Part of a small language model's weights.
Size: MLP 1536 GELU, 8.18M parameters.
Each number is 500 + 50 x the weight over its row's rms, rounded and kept within 0 to 999. Layers, rows and columns count from 0. Numbers have three digits each. The size before them is the row's rms in percent of the matrix's.

# layer 5 MLP up, 1536x192, rms 0.149, rows 1136-1535, columns 96-127
094:497555528433477484491521569508559499516583575495501506453551496564575452399443521502585551498544
117:449585504521474429467432457461446528558503540422462488510502440453514500470455458572466516532519
091:492519434567463498526405521452479472587543522509461458516455483484448522470433505503542527538624
119:456518515560466502439459416398471499524477594530583501480464528522527481431521520614525478437500
148:482533511454455502483525433580595553510431594470540485502470446500499472519338498527555466445514
091:514605421485489462515468539485587563542506557543514552492483424509520430410428506455539571543484
082:446491546608492410501485549493527404548512495489501499592580489525505493524437482465519489505564
113:463619512517453518509570549531499502450459481502433516511476490600463521463458478458412490493554
115:522497531486468425520549483458509573466502463498561512448536506561522503483459467491556535483466
097:450539525560494477483468417538479521508439456436373485530541475552445472472466461423465533531554
097:564497534340481490567482462459472504555474631550434423461571486520492491530430497459438372448488
082:591438486531492414519360626511379492460583524498544568550467540525540500584442470582463466449460
106:562552500484455498462426433545570476533501484466524571526454491494502554473517548492508596499506
106:566620467520467457538445512550552537516481482508527511530516432482464533505423561453513557451465
106:468471528560475521529491509482601602450314567462463538400544494455411494441452509504543471398572
111:469457434480467482548502449596527578582502487553375451445550470479534443419504409541448519516378
097:579546500376466482440477570490584475581505513545547477504535543438555518535523493463520501444513
110:512558528556480486476549480437510494518529512517527592392544491579571495499504528488507589461510
077:652513501494492451421492452504507498548564541428512556418486421477529510522486427625517510439437
098:592530498545483478449472510452522459502531492532445434404511466469450535558510446505464436445552
109:467557571425466481546540536513520568476429420483443524480504445532567539438423447536571458501420
097:573496434469475496422396474507495552449502442464430438482434534503498494498481398436405497513575
119:586467484595464466447458513475476520472522522496430472427505478531506527564447379615496476512525
109:526478605477471443463539476457483527412417501505535581489553492583492489514385466471529549518521
109:524541520517484434550491523402551542451504541547548474543565520478517533493469428547444534484437
110:472474571527482424595561512444532510458411493462521585492550411513543574450517551552463569481478
081:534467519510498464528390596563432536465486449482401507482457413446520488569427551577571439398441
103:467593486461447484503493509495506507578596426523468443472509410521504491547430467473512502450567
076:544511466451449484508473514449493507543432585429399591434572478550527472465452468622478501422482
066:622562595448514429580498512455538504498472526493491508481536474514653501510457517560476562478475
081:535463456506466499559534587517565451475396487557431454510503551527488512507472487580434420461411
104:552483466482496520594528540496458439479485502463518499454499489611523549526474538527500444433488
112:429508512551463472389509492448490535447494554477566597514490419533469484414457457503494492521464
100:469522504473491464525494566519467547506433456576492598567523513529525603483448497512471521430481
099:508490575485470453596507387482496526456521482506485490510406408530405519562410481490530584487433
107:509448552467472474560499507484481439446504521556501562493531490539464505529481533533572508451547
099:526534528489488503509525481559440488457399571417469406561469610483537489534486504540482460446521
108:477532504489466529433554526420425517457534458499448542486561490505499511622520553464406533495496
108:524506528536470511561467464562585467453401556475504404501530495593514521493429557473492496526450
115:505475523443474485459477490540488542488542455415443520493467494543626491382492487530435590479486
095:475438434529467477553473555495452493557559510538452584490482393594523572424521486570417495443475
094:396469627485462476542489463481450548480488563495536563521548530519504530514499512554518428396475
110:521585546490489480538451475504567421476457539538409430485568518452531427505514499489355532511436
102:557497480483488482445572555435491554488462596604518515460463518586549497394428509430519451504565
107:546532526501456499492425551393374516495537598409499514502505499510482475549431525539435464499509
095:460525483549461539377467439482449467516507502455556520489476495583509512513489462572413374465481
084:553496686499493495542567503433542394499555469578577500520389549491566483505502518522488627513483
092:510533458455489489491543527478463526444450490505432426418519494596548510465423472513419418527483
095:462482621490442500482494519431477437429536518414565573484473521636384485449444506536428438486501
102:440534571563478523503513502507392555390364525478544527513422432563484527545511513354504399469572
119:476491534460471439519480610583388413593525438399530481503448416497539509511381511568456471492507
094:586550539524436514543483506516338513525557591485447611480523478452494517527431518557540422490546
106:491521506526473510522435430511491572428339461412384456443456456493526475465543484442409512449460
089:483540562548476501457530488487514461550422551423551614530493440570482487346426456497530577468460
074:616516547569471529461449517450529562505509416494394394504528426444530424580502500492502470472503
116:505553496522463475477453471410424444457473543587471487474429460503534550541512460506399426407475
107:596486537451464475540384542488540471457402530392429428487528524471495548527467446512526511432437
092:520520408472461513377450481487508504488525456529497427485393492487502492523478471437376467433431
080:517513558434444472600439437426418437580512618560551542463590491448537580406459504501452537535416
082:485425533533483508482527511470519525512488545448570554492487386530511510536462548548549415493501
101:572464507498469491511520496363440507487469549475525538495500529496542462541528504515517525510413
105:496498557483479486544412569377454607471490528435487532510492486465586490487411553569523539466492
116:435526565581476467510512557443514513545490420429478573472555497494553542465463409437468501487502
076:488505640560516442453436545476500508503495494506520667471496512554590528422442452520445469504516
104:500469579440473441558475558476583517504560482496537478533436442448587457487432460498515560422446
102:518459494339482497556438425491437563509516400504459551406501488500604611442481447538505479477445
090:565470501435477501465576428386508447450503436522496591528523490545584459539542516475472547424518
099:518533507513485450512516541480495481514533598488498555552480514478486526508467535451441492455460
107:531557566469474465537449461482489555497424491444524511506469459517511466514450546502473520474458
096:565475525437493497616488441478532473463436542492488455468455497508572550471486516514540587494437
088:534524470545442436414526561481470510515517467474533560483464474487599543500445445456555469380636
106:546495474469464509509436533510488412523537460529497448518408441587490421538491547418463483491529
120:474532559514444499512513430426511455491539520443525516452397450559462548502525488458523419443485
094:446496624437485469578569564476449473418412524499506470505487513547497478454492492484425408457489
110:483471494595461483443471481378506508486462489507466613474516453497498517493471553555482519493533
102:529530545576482497429536411450474520515485460603526584479500512458528555503478474537415475358557
103:555525461449480497479451466534526516516486539472424379475514513402462469552498469547448432416517
086:548489506380444465516519524460447490482506592490513526523450522601500533549477554517543523406445
105:510509510506478452419522555498482470513495478436492508499515407543540527475411499507438497518458
117:530506529434457491427514495506586546530477524439519487564537503536510409441506436519517537463527
109:466543508546458484538430455575494499562509370380412433482504416501449469446530487459549556442467
083:491467510462489519517548509482407394486461566509495469481459550652459517506503531533467505395500
102:507592582570466517487473399534499595517567505466552492461494466511463450506491440575516510473498
080:523456536530488502476447464495428546521482527484470598552488478513540465474512471496525574445533
118:464677469545464437483471546503523510527479575516473545580496407530560489449405490647578466467497
101:515564455505455491494512425471564493437415490505510516494444498582480471546496491542503602476492
105:546530553584473450512431501423452615541546436549483576520556460493577566543443475518474512515592
111:558562440513446460425490580386521590480568461523502550516549490564558540388509382501507528425480
062:438418503491481461590594475492461479466430527439573593500480504552466521431447491567526448524485
105:498518488471469464427499455542502428568634543413480513608494472504561393434406446487570518489425
094:529519534501475475460537485463541510515529471498553456460432437511503464536434557538453475505519
094:513578452505486485512440522503557527554499428536337467533514455506530460550444458512417541442576
084:565472538536480503435515505501460489474475578496523439500529452477474550531459548558497397500524
075:537490540567472512582592412511507514496475452499517486553453380520517519556477559470532513492507
107:491474451427488501414455490528495511510518454481385461477538480543442449424476508563489459548527
105:437599418476456487439409552505492541554503588490419479491511446439553511476447444497482512500447
113:556496449484454506622506461502550439561561446461528452453468397470517527548453513547557567470479
109:532515503508480456516534482504482534611531494496466509524424480502530551534479502512396464495463
106:528594586499469500493458515519567598474513533394466564499514400549553490419464521371550489461521
123:474580475505453482462492438544501539427448461533535479478502469556511505534518500446439608515540
094:528555567427458482519460418494520437453415543496520597501474503506413460547453546544533454502422
074:533400558510473497506601515506458494479474512483438402515480529511426470492501427511493487511520
107:475532464522467463508465529520605474495445559481454489547501398530431445426466516536555583550496
108:489460559519480519486472435530554557529454477390513490520516548507491496521505568474499449498525
117:413562469473452483500443439444470544484487571464511574468493427531525550546464503477404431416469
091:466468418514468469448501492517504424464523410458481472501469517508448522428459469492422543551526
091:521442565460463481544476489480453485490513560554440613462510534519496484418474420561449487462506
097:467498492438491473569541497500545524607443479406493584458569452606557503554537596524510493486447
070:565469559551503474489521493463450430471533397509541489531461477500565477485438437471485516541518
109:587520442610476477539483535479506438476498446530534518539527538558539556452493485527462517427445
109:452555426558454497558586447554531614477451505514475454474392525461429459493491453503588607500431
089:513537544531433482424480466474550505469439536450527486585504459426527489539480421460489492525503
097:495486579485460533446494522527508559458445470498463590462491576548549492427522490465460475433571
064:456418613453502494573591493400500429462549568508591572507497471612497521445500546480562540462529
115:539484541534472492467485584532500469519562430463469533576421519490582441555449393578541524549452
095:467512576485482445536580499474533546532479479531515461504521501561483451464544499452474556475530
092:502539519513416486518541431438555525532456407445467403480566562529535477520500465470515616520522
110:457452553471478457487445482494494454511539383388440504550478478486530499433432559509572535513397
085:534524548486429481446450565474455542497593496552546559433471454562575505586432544510530486426508
071:488474549467466439458472454495457480532511556425553579478575486503501531511478436509542550446490
099:530572547432463513434460468509570479567583452491495489467466489446438498433505588532453426465454
103:509396538511494475489474416487457579451479582481524524432478616511556504496449459526512524498598
094:456528555402435472462502564444554510409495466571587541569451529563499496376525475455470610410484
096:534492489484485473475496498497548495480509533499471488569514554484522581480430529504436624558441
105:486591581460494477602515528468445508495537451539455499452462505438497540458512469546485464484421
071:411525432540488508540467470488455466420480465457406492557481482558491471520524571494581515511451
085:569439449555467446572520511379559541565442475504434486465488480462541406543470507524424639481442
093:605526529401483493535484559536610487451475454540438473426504467543469522498440411561570535530548
095:541550551449491465570472547553393527511563472497497466541517455536493473490490465409560468469438
077:536496513586486476464540486488570542569549458515450502524491513563481518562480550530499382470546
097:477507513438476483549437553439543531515488472467519486465443523505427549550510504517524493509403
096:471593465520460502590505406524596472477408473479402509518451425482446465463444466517582549537480
089:551568441458477478497502581497566586512568535568530626476497423509546521497458563495525546514508
089:476507549467489484554502531523587442448454494451493466490488514527442463522434562509436443464455
089:559547557464455479501470536538446435534486541523534578524444480552493476435389437541509543531472
097:504429441440473493469558582360391503406512535510514534418544591531505477471447504540513502546479
098:447552554561468504502515526424438603573480449404519545494481479579609547473482493499496584404491
084:458503576435426467506541473431472473469445551460544586548447486594479483499452524590481495462494
094:614434557531481494464484470428496488468509437474505530500443546584564520489540467554489577524497
123:554547520424463468463515376516400547424417504433445443468450543493462498484492404453459517457566
103:460454505508483491402514490501505462545434503416489512512527512490488517527511569450441482466494
110:502557531390471481500500532564486502517522390517523521527435503528596584466409418523448467487388
101:545505489554468494453523420474539404593500505541481530556528485589536495449464478600558515490546
103:577523497571482472574510533555454569456536420514414433476520471547517510430461405449476562450539
088:535517593462484490403535558416482536510527483553497507504572488552560417447493533486476597513532
076:464602491476508438452500469534497482515520550482497591489501444503586488417415388547459477416526
107:468571520408468454538487545491432453488521498491551567538411451513603442477451505498575571472393
107:522671555569483468466529527524503525605531429536471468514534440511546509515465491554555504450608
094:534472563510494482602497568511460518429563481560525577484558538555491574519441492584522544508473
101:563536423515484517489448411479548454600568421504462401399529454522543542526518509613418446442542
095:527519504468429476501475383512458533437519539473407409406462509586461519538495481586490542513520
102:454570412527471498523461532499542518566463485507425575613421470524523449531411467531551547489506
121:654533426468462494482513437498516577481541401503443362460488533536465522468423451578516587516483
102:561467504477456547481471485528515611499454512404413603473487497538461511523490508464509416423539
071:439510624505432505517481531460485515498544528500597580528509423505507506491492577535467506543461
114:487503581481474488458493472566501504430414610455518512544575468578548519452479532504420431428524
100:532555481516479509574518415516538444475510529511366483525522458580394433438479498534610521493478
113:444508489504470480493486530491507490614523491478496534526509441534568475385440567616535493458416
089:543552410431477522416513471534560593548543395577412441582503494507511436496467461594482515589488
100:566518378519494484417517551522492475579514415595427473456523473504512613545461479610487426474537
111:531496500516483458589588455529572529455530447393461552477446437573481476580420454546522585479482
102:484559447500472525472550390559562532513412512458456463497453546527493464514497421538496435467528
104:540476515530489476595493543454505465406372498441475612478535521631495528545506458515416441486435
113:584510511394477496551419508397567580513586546558403412469570465484495522643483469445541516454512
100:496453566533480476513427457420492445487542482529465571562534534498527498524491462507477545557514
084:516520450494477454411469453532573575571446567397360522452505455596568455498511485518458446475574
076:520531510435480481463527532466452419464501481459476477484608606552493499510547473546354435447496
092:485449473440450477506484537517530505543453539416409520448565511572536506456464505542397477538518
110:475544427523467461450425485480531480578517487483473428504472473486469512456482510490402475494440
089:536474429506465510494616549549572568551514455598455469457463428540497487480524503468508555501499
117:519454498412475476565523468463431544458443562500484457457471456581544454470435422482549520521414
104:458601453518468511493453454549532565558546469510449486457477482501480481458458448502464458487558
082:521517585545479515513475473497392517462496458399395485510567403511518496462441457488519559532542
109:601501560450471503551522542457464531491527530529501603493509517500519629434454507468512453462576
081:518579586471420498501556481382542555399534463481606637536453600437563503554537481552468550490409
083:584487587422494466524419472411427508469503596487526519495510584497509514548536451524514487446498
101:521543548404460486473441500436501550561527506576381576568519444487508490465466515474396434489494
109:469520610479485510539494390482481551484472558551470528552540476493471455517442453377534415506495
097:483644446552489489580566488456505560487502482459477484518479410537521525524517471451421623484475
100:569503464565442515410485444529458492530548471572523607524446514582506557458524428539426403463555
098:483534595574476507516498441451531595525507422433501543535416484489438426519436482566595412545506
103:576579474396481484541561546547448491521511501564449447478501565476530474533437452555496475466537
107:543482526537455461543591430594512484505471457488450478501510446561552474487412479481506552519440
093:582515534472453488455521392467538604503482473500495568443502466560541517473476427501453549488560
123:570530513495475479502518380429452472522481442501407464426547477499596491575482487502431464545544
065:526410485538467485501480478480459465411501464454557551470441458474502509461489492533451526534400
084:487511572431453519518490511452427520548517519500509520471446432529509497495473477568465546443445
107:436449466510482453460494564474528477570491514429555458563547547542578481546516463494412635494446
090:530508526420432479475532450432420468407426519424561588467438510629457490483463490622517432523497
108:509546505466449489434518505501496490555541568415485483551455441491486495491373469616520448432499
096:531471514553426432571521442480532502425487495525506578456415413497452547525471525514540578507450
111:486547506509474488420477568454484457569507555494454491472480453574580530569437458569406473516524
104:518590410454488477441540502496518530564458552567372451450500542470458504527565465463436504412537
102:584459478563457499478536420488561521487502497488402463437540485546543465498467425531424510506568
116:476559491541477496533530513447523573547511518460534485436522436517545512543518478505589499477510
092:539491543403428450536510565476468445448537544563562568487473534548520538531441453555492546442485
098:498524523541485461560418487549493594593549515444425486483538518510426528565494478542540465423466
096:527505565525484445410449485496518511417490390416455511557545459468461492501506452510493474508517
100:538536554495489547503492570475511499493633477588489614458456552525559486529504472462553508506511
082:588514508504465498588477483483480592543547525485478562478502499542537502474479543575508534466495
118:497508500564457492505534473569488457536498421451417457499455379494507491572422518481446543490475
132:479547610442456484556565464439483452487474533426566440524511483523466442502436532469544557483494
096:601523472571454486477348463581490543527548540547493520480497436546572460519454522430555562559417
092:463577649462478470493509380461466476543449481450522550457454428495460493366515445407482558385509
113:512521447451465498532489544436381470498582465468531515421481529555502492503515471542520550564417
085:498517527443494462377505516371503510475507563458520564437528471572504508503536477466523404469521
091:491530575401493533604520445435496549449498520587491568457520472506506563553520480485466428371468
108:521413473467467459446416591516500494507502524425534515530476473506483481533466530486442552539426
113:456560448517456526477473404597533468510479510450473446485518558561514422492470506562555524492455
104:545506575491475499511532442487492567477528418499489539438491438568603501458435411524517582490520
090:538492406491480480464527458476470521571482439539332441507498518484498509518482539516454517484487
106:547602457460466502494566452549465480443444485487509426477532498544436489535436400510468525542496
103:497620550497458526409449540477541580479491457543462488562490495521536439497572461448502487492464
071:568554521476493431439420523465536493550487601497473559514515447555548530497361407558495535392507
098:542425600530490494506452418372530565448460541444561538444410507557501526501460536414477498537534
101:612499490474477527561493530492545493515539440489313451522497492522493455542471464480534501482517
099:571480539455491465521519433446528482503444557518528487465516475439454465519510512463527514523425
106:569562553518487482538461477557563470487451486456449443561492502515580467523370531563495514500500
106:504532470356479440596523482523592473535478495562413444525458524429476522495506437494461563455468
089:620544494515471478474511453436548522534573493588362408501467477510439485608487473473396490403567
082:460475484595490443492553472599472482460533492407524533545569425543454548474478468534495472596470
114:428474554544475538524542407429415435429495603453531589450503525523451556600464528543448510488571
066:617479463550462517526454553501493578502523472542397396537484438419527460558493528439518492514499
096:602521542527457481447528442525530519512536527468425507405468501559540453454455357547419584504517
085:540516550538473544549494461527520521503489511477479519466455406496545528523472542456505557496430
107:508524458528469461575525492502501490607566475526477553513549444453525527380519547506533639451428
103:557536435468468466435448523575433549517536529507428475461460516527502379447473461538478488474494
100:548559483463465520584419413552519437482540481402512503555469411569519484502439493457507497525426
101:536528563467472514486499416503572459425513421539518408493451533503496486567486398480477512554441
088:497497577495472435440492524460472523526496516463547665569529579528575530410460475472524520496492
097:539515566490452466428528376418508483483403433559540496524520446611457560536479506519439490459522
104:593532482501470470400519560393516513462506495516451460469528484505475499514525441563470512473482
108:449506478592463469555473529370445429487492585592520514416475491537489512411405439604485470439405
114:479548503510457504491469390486487593430449478510451509476461544561494540582518439473490394390526
100:611576460466463474476366605452583503485522569483544556490523436528590540475442509487495601479428
082:542511543414438436527561471429601537525473497571466511420491463501493491542510417530523551485521
105:465573539560473491551486474547549616485461478538479467445528563507513431533487434487522539561518
103:507513477446488488526584498526531524492497498503505572512522468570501496481460529477460584512388
106:520495544485468502465463413409470511483421566479491501468477514557473529617445467543464502389576
101:578500463461444486519385561520421453565555469586468566522448463441453478555431479533449446479507
109:552479502455470460477510538448533569486485559490503576506484524460533520510492450475489536520498
091:526473593480411489541496566468452513479503558539543556446434472554571510490418491531533521441419
085:499534582457441465490475480500483466544465540451498605428512444504561451527432403436503501471473
096:430508525447452502420507520452535601467427467448447499505487479483490498566526532476465447427534
096:537539530494480520529434401521446502469506444444465513503503490625526485550448451425471516493530
102:409529481525481545517484443536381480501508456415545493497459489473502499473451562501469545562452
103:602487513541449464480422408452494457546487514517481457520408401559486515505395457521433472440510
106:492470624578490495548476461417423485509518498431428540536481464486469530427571532528478497491438
112:516491622442469515524552553432511505428458508483428498523438519515502432498496508564530441458495
106:515542497395470457568528426430492504492488565552472495396505496504555540498490547494487548404532
094:489552510512486526521424502502532461392474429441560521621480556487570495440480549474525551509414
083:559523519445415452431437506507508529563564456501507462490478443540608484541447472455484511384530
101:475534491320477480444523474534528456574548476481539461455508567524496396468492462484460593449526
119:417539476481472477525471569471593519483414474504558607555523479593580500451494554523567517437415
106:545494491538456533482455452347493536480400543458440425490506498496512573533504524463475470485563
128:482468515429465474584588461496500456488539524437473490463422397572499475509463554539501556525464
096:468586600481475507552504428494470610559499409559551558392448565471507505470427445528530509482492
112:493563567596472516538429414478497411586620510500565509503565427472459499469466573486462547455504
107:484533589537479528516468499429449422494587571455514523463438468533429446504504522410458470497436
097:564535510555491499494498521462561475449496469468447482532515529561488508526501402519474521457452
090:470572462526495470612554370455537460413537488485410398496483455540383538492462499510555620447491
110:432503493513474494513525471439522539438389542420452523491429489423512509463481494415448557501428
100:539581510433476512500555475480617604525500499395419477530483375553512417520516416493543553512527
096:537510471410476476402483540463558517570442607473466549505524489477575461467524354414439387480582
097:500441536459471508574495491471546569516487496441545581432567524482573553485509437517399436430541
095:497462515507465452591442515574405502425500531445368430419432495509542561492499480508454592453408
110:478454461438468470411496469414460475451369521479440525498523556541486443453474436499478543479494
105:495535496516482494409518463511486602461515486446438538506556504536534530522484538506516561534535
074:512531494511509420434478463538425540591487542498506512499520443494549459470411465539445490479528
095:553488412449479448426489564446572486448504522579441522427558520499487511526472458596398498496550
124:485487581494453498424407462472509595481439430449509498560522578545502496577430462461436447488530
108:504507492490474476569511543451494424582564511515519536544516530456509528462450524475476563460574
102:459562614529487466560540521494472533503549445530528501553457464519500511483443506576506488524503
088:488472600462479484422398531472423538522522595456490587506554483468573579549473423586502377477464
094:478458629512481488578410514506404445581495496383477485538463458488549448517489529507434472430498
100:523525570511473474441506441436503563451511483527473488467528512519513514447485398577434444533537
103:458527503366464475576546538503499542434440576458474540518529532430562564502485529622404485478374
096:522474449464455498466466447447583568528534565510435512428440467530483504534494419611404472534450
100:581601434417483438467526514506616497654484469554474511446542477530519456495474460576537503491467
111:513566405430467491539514551453437525441506443368446464471433533540517555519540479564466392479497
105:450572634580470443567569546468541524561485533479465483494588417496577476397476478563515561469461
101:535517571484492466466541471479512466453507403427467562525537418529439510514534456523455459520507
100:459582497496466511425534497509534528481490525416478486528510465583456441429451452483532457492541
110:541527474474475476512546468533486492462532531514536536398501476523495495497423403514522511481421
105:481511450466446493501552459538479482506518496518485542449479526539485486381486503532472543449530
121:490518607501455481552543504498515484435423548456459509489487474555407514561458528468566634412469
075:570470593594462484469385534499450534443554491487588605469502484500576520568400523509589544473493
110:591561446480464511478535469400489570497557608611467505463475455685560453477386477519532479462558
102:509509617449479462455484439420479494464419518470528479490466449561510459439474499424449487499485
080:530428636488489507515462447520457460460475491441469510541507481488464512539530514495497394524523
114:519527492535472521497530448477448481529575453476518506437419524497459466465479418518482491515571
105:528530572516486507478496515474539491475481515584509569530512462472574516395440497456486418475521
098:565448395488439493430486478548545524490474465489465444468434476559450512508487457446403387521567
100:528421579473473494528414457469481434593554474477521501501420438489540496438534543504552585411459
098:543581476397500504517500568557389582507524461578432397459473501534513562514484514550463449472484
089:561465525567484430466489492522483602606617578493529537523436355602506472483394485563527500500493
098:547520532535482460459457562505462500450485445527543492547483562506559568574524471435352510443555
120:493496549416455498429499472444517578426491451418520563557550552454531445465486433521422558495492
109:545581422519466476437396564530553497543514504515511545590542473497483528522437462526475495559497
101:501575358464469479550552476507536567503440486492486552390503452507504558454527526574528496369504
102:591525524467474458508446472543475459554505527473453521573487493509493416531458519553508506424470
098:460586418511456473473527541483495504559488615455474505460482502601438469510418456553442414519570
109:450501626457467488467450559481426525539500394517530493448420438555632522439417488560554479526525
100:503549528503473501497469543446554549555518455453503447522412467416471491626480470493532517469513
079:631475538483459455509422529427509498534468569488506474469536499502487511473471481542505496382610
103:463582565505453490509400557566467544651485553396476467449495410505582433472463518503527503534472
107:511498529580486509534511450590485570521440569452438577542531551422434519472527503513493447470489
099:496579483466449456472516455429479458499473514474476609438547435538525516506511365437479514461484
114:486558567530478446613531565415538626562543459509538545469514461551596460448461475512520573468470
117:551565503531442496439488576508470576483505449505436524468572502499535531455463384580531483469474
104:537443438471456471394484484411450542476460536495444460418567561444582450508518448491407501561479
107:546542473471483499466558523505545564534504413546468451488500528523492488504524388443440490555556
108:538618521423463546419438531488539534501490554425475484502514478499574475471426528461522493482584
117:536469526532474487585509602408525491485532548475505528455491481551467544468534503621523564549466
104:579521524462471484524533515469505568552533440566473509496533468553585495432509455512435437495445
112:526589506601464501527513455466503481425425445596496415480492489511462549473491545446411500487522
089:453460566486472525504475473452454494484534536460466591473546504554556490489469570519526501441455
111:560607474497451488488472473508541554425541447464452413435512507557539527547379391455486540534509
098:518597587518488494452364502533549575468400558534532596521437445538581452411437505448533529415483
104:481556597564489503567604403541570480532433528510532519475512482549579412442482534569567531415479
100:457484567495463462416464487376396508540492556554543531526556582583523516435482428580467438474536
107:596519469546472524402414480401510558436459530435442438556482487473428564587491384538438431559524
111:463508508488490512453519454450563515428422517467520545463436538457475529492460500605433439512490
103:504488503544465452387556439546545551475493517549475505468441553518543491514406504553451539438478
086:562507464465446411416450551474506500452541484527529432531448484519594542451344458546547446441569
090:484539483554481539502527494506532521459526430467558578452423494540538497523538431584512549509508
123:548538557507434482485537508438391427439469487474535427474523435600521560514499471515356471501534
095:546466513494441486559420362506417475445429567521396516420475515646488544585439502514423478510514
095:507583480535473466523530427485554461483475454460512504552470497479494474504522531540551572487386
101:498499550476483456460465566548476540572521561512568492575458545581571476478431421462549559466461
099:475539507505466485515423449512376531394509531524405458526455523607468482511428483488503588567437
102:623475480447481498459621478468535482530495492515401474456566526538564475483514401478401451468531
101:481568457544501505599490548526542459545518526507502492501454507497489429494489441592493476519490
106:490487617441479524399447488429404546521521506450487520454406519487619543426494496485563470425510
114:581567473465471511496505424401514522470502581471420446473501488480445417520533485524513536442348
102:531615463516461472375480527529556525504504483542511555523514531492585440550517512498507547478432
084:561482456501475473529468421480383461424418527511443486584503477509461431432459416482549441524526
102:495541568512483451398487560551528526498416557438525488513504489506534519474354497538480535523439
099:497533387428477479520473533492468437497479564438445472409485514503453466444419511574401498535394
107:445569499469453508540497429428502474530536564492539549362422431516473427497441575697527417522492
126:442553530524463491372527487496431557528516439580491524494453573491437477524460426545477472487531
095:575547451563466497434494489581488513513586448559516591554466530528526512541500425491447520499563
067:467515526527473465461529511475493532467507449573489456404489479550531489505485464544491556524489
103:475475462516486534497499473544439509505551537532437488471434415459478567563468495559445397542472
101:600486574427474528429473505434416490502512479403549490509495527582595427505503500612506410545496
106:587536403442476474486452499507555547531449412459395379455451513564512488573440457518449447474503
091:537502486426478472507508349541513479480408475509493467582354470588344443530531467522513459506454
104:492509498433477507474562384452425480476453481532502603478577476500458511522524509538516518489448
100:538613460568479465471498473474368475530515474515464558463563495499486524570514506548521531442534
100:539517426379479463506580508445542506512487473466489450370574480465574514515540485558472563506472
100:585499541551472501546389467458424532451479452454517501515506453516467608562444496391417373569493
098:459510487460464489548455518462446462473482510547484403540410497489542456532476504564491573453455
072:377501540496509466503581447501474526441472431477505575455468510532451484443526491535514527584511
080:494556539455507531500430437527486519545510482455589419522522471540529492553507515441467533516526
110:456533506433460469556493540520517554536574516532524558538530422515557501447455481460552602446438
090:446510578509417461517460531424442493534492592511504597454501522554570525481379506520488544437457
090:557487490389484494536541520535511507428439445515481498418507500540609483486474504545467415507404
101:471524491488474577489460531482447542493500512499429416460404480453510491516560468494538392498533
115:461544509519447473504458497479432565545596477413427524520378471503491482586423464556544506513415
091:523427485479457479547497450510528505515419544458409484480495535489526520582482477437410448518529
094:469495526416470489563548542498555516467463512526530643423556497565555538559467529512456488462479
072:669576372559483479488464483553453518522465537527311427552485483515457482478452446529415455551478
115:537492475544476483534563499431542419531458543512549579440562495504449467529452570558449525480487
126:474498521498451504555529483602520512560591567438468480494497430496508392433409478561574506447495
101:488536520584456433537429469504457504627540473518422524591474434437599523533438481534470574544465
095:489507503435476505605544434474544502465543517486505508475485484519593493544480489514561569416415
108:470484608522466451437488515453499511492463452499533608589412470539533504457531407490487539433400
095:551476436493486513531438447474431473523480528541437554470442551447507501466433450460416447460624
072:531477568488444445536539486468555481510478562464511542410559396481542528460393459443495462446441
102:530529491510456531559519440560595560493418483385459469417552522516485471522457457507496561530485
107:576525493425486456575593526565534429518518519489445557532512480552543451499497390651469569492380
103:512505533455460508536470428519428573513544480401430451492373501529545477456485409480549444424420
102:589547575487478505463481460546547498419432494478499535570540417512471526534479514364470473513491
096:518593510420486522447505433413498491414426517392543622537423522516414451572524426534486382467560
070:557478443477498485490510400493475501482490527503569520491514444510454519553454418445429535412507
099:493469539476502460516384490549536477604489548476418464544542543441551515461470502537423455380526
098:486535546571474538464477590441379502555533437522431515457488513486574546499465447527510464443523
096:582483500523462474581577533397533480461524517484556512392552536545497508520514486551540542457428
110:528533499511463483460452499541570517498547502498493633443543448485475480541437563489503450471448
102:475516646516484495502428535527471501443520508453528522478376526548595466511384548616539448394537
113:517505531398478465459543511462524501457567541538487505505533496506488485524478485467510604456381
088:456574495489492482529402534439503449443419494471478499502433456617556498523469466471534534426476
100:515518431476467527513517489518517498519490496535427508490463535446441520517443467552525486451518
106:575511499554459492552497496486395545543467481493486521391473526473496535530505481453413585467521
091:560470556435461495441442503508528474430478501509525518475511546473460581518508515448313447464460
106:458550484572477500441469505529460566505541477576449601539522536485470423449426351488473535528511
127:505496522549474529526541436453482495503551468459479534502543544525465489441479493507488547513531
065:568548553455503453524512547455479476640465531460485571563469421492560526538470456517510540429505
108:502517560540477489473545426441468512529587475582446481451500555547582497458496499451463576449506
086:540489551489484464445481515475537554513547565491493624570484390428502490485384470556450514476468
106:571468464546475451517472563486482499480509549535547638611508464588518495474453409521592576574530
084:522563469401477460523518472520495458495505544559533572527432417518534501476350501474573531441514
104:509545508567490473450446423491527518572474429477536513469461465462496433482429519670511501514531
101:530500488420483488465436460535571494539554481509513432539378512463530514472455466620509497548412
104:521591521518469468497482410430539494483528389499426432562434454483478547533548435495454493428502
100:532540514480467519484528522548477542584559550543532515391401499517610450487400479427550633460514
096:521517497481479502489518407487549514493578489453463498545456543472419483509531444521451506532460
081:476535521452448459476410529468454559538548457455518548448529496547564569541449526527451495412535
101:625494529439481491597391469517410558476486511477475521516427541501418569524455444461422441491437
110:533549473461467489546490578452430493489491512546428417449480433518522535570515523609422469472562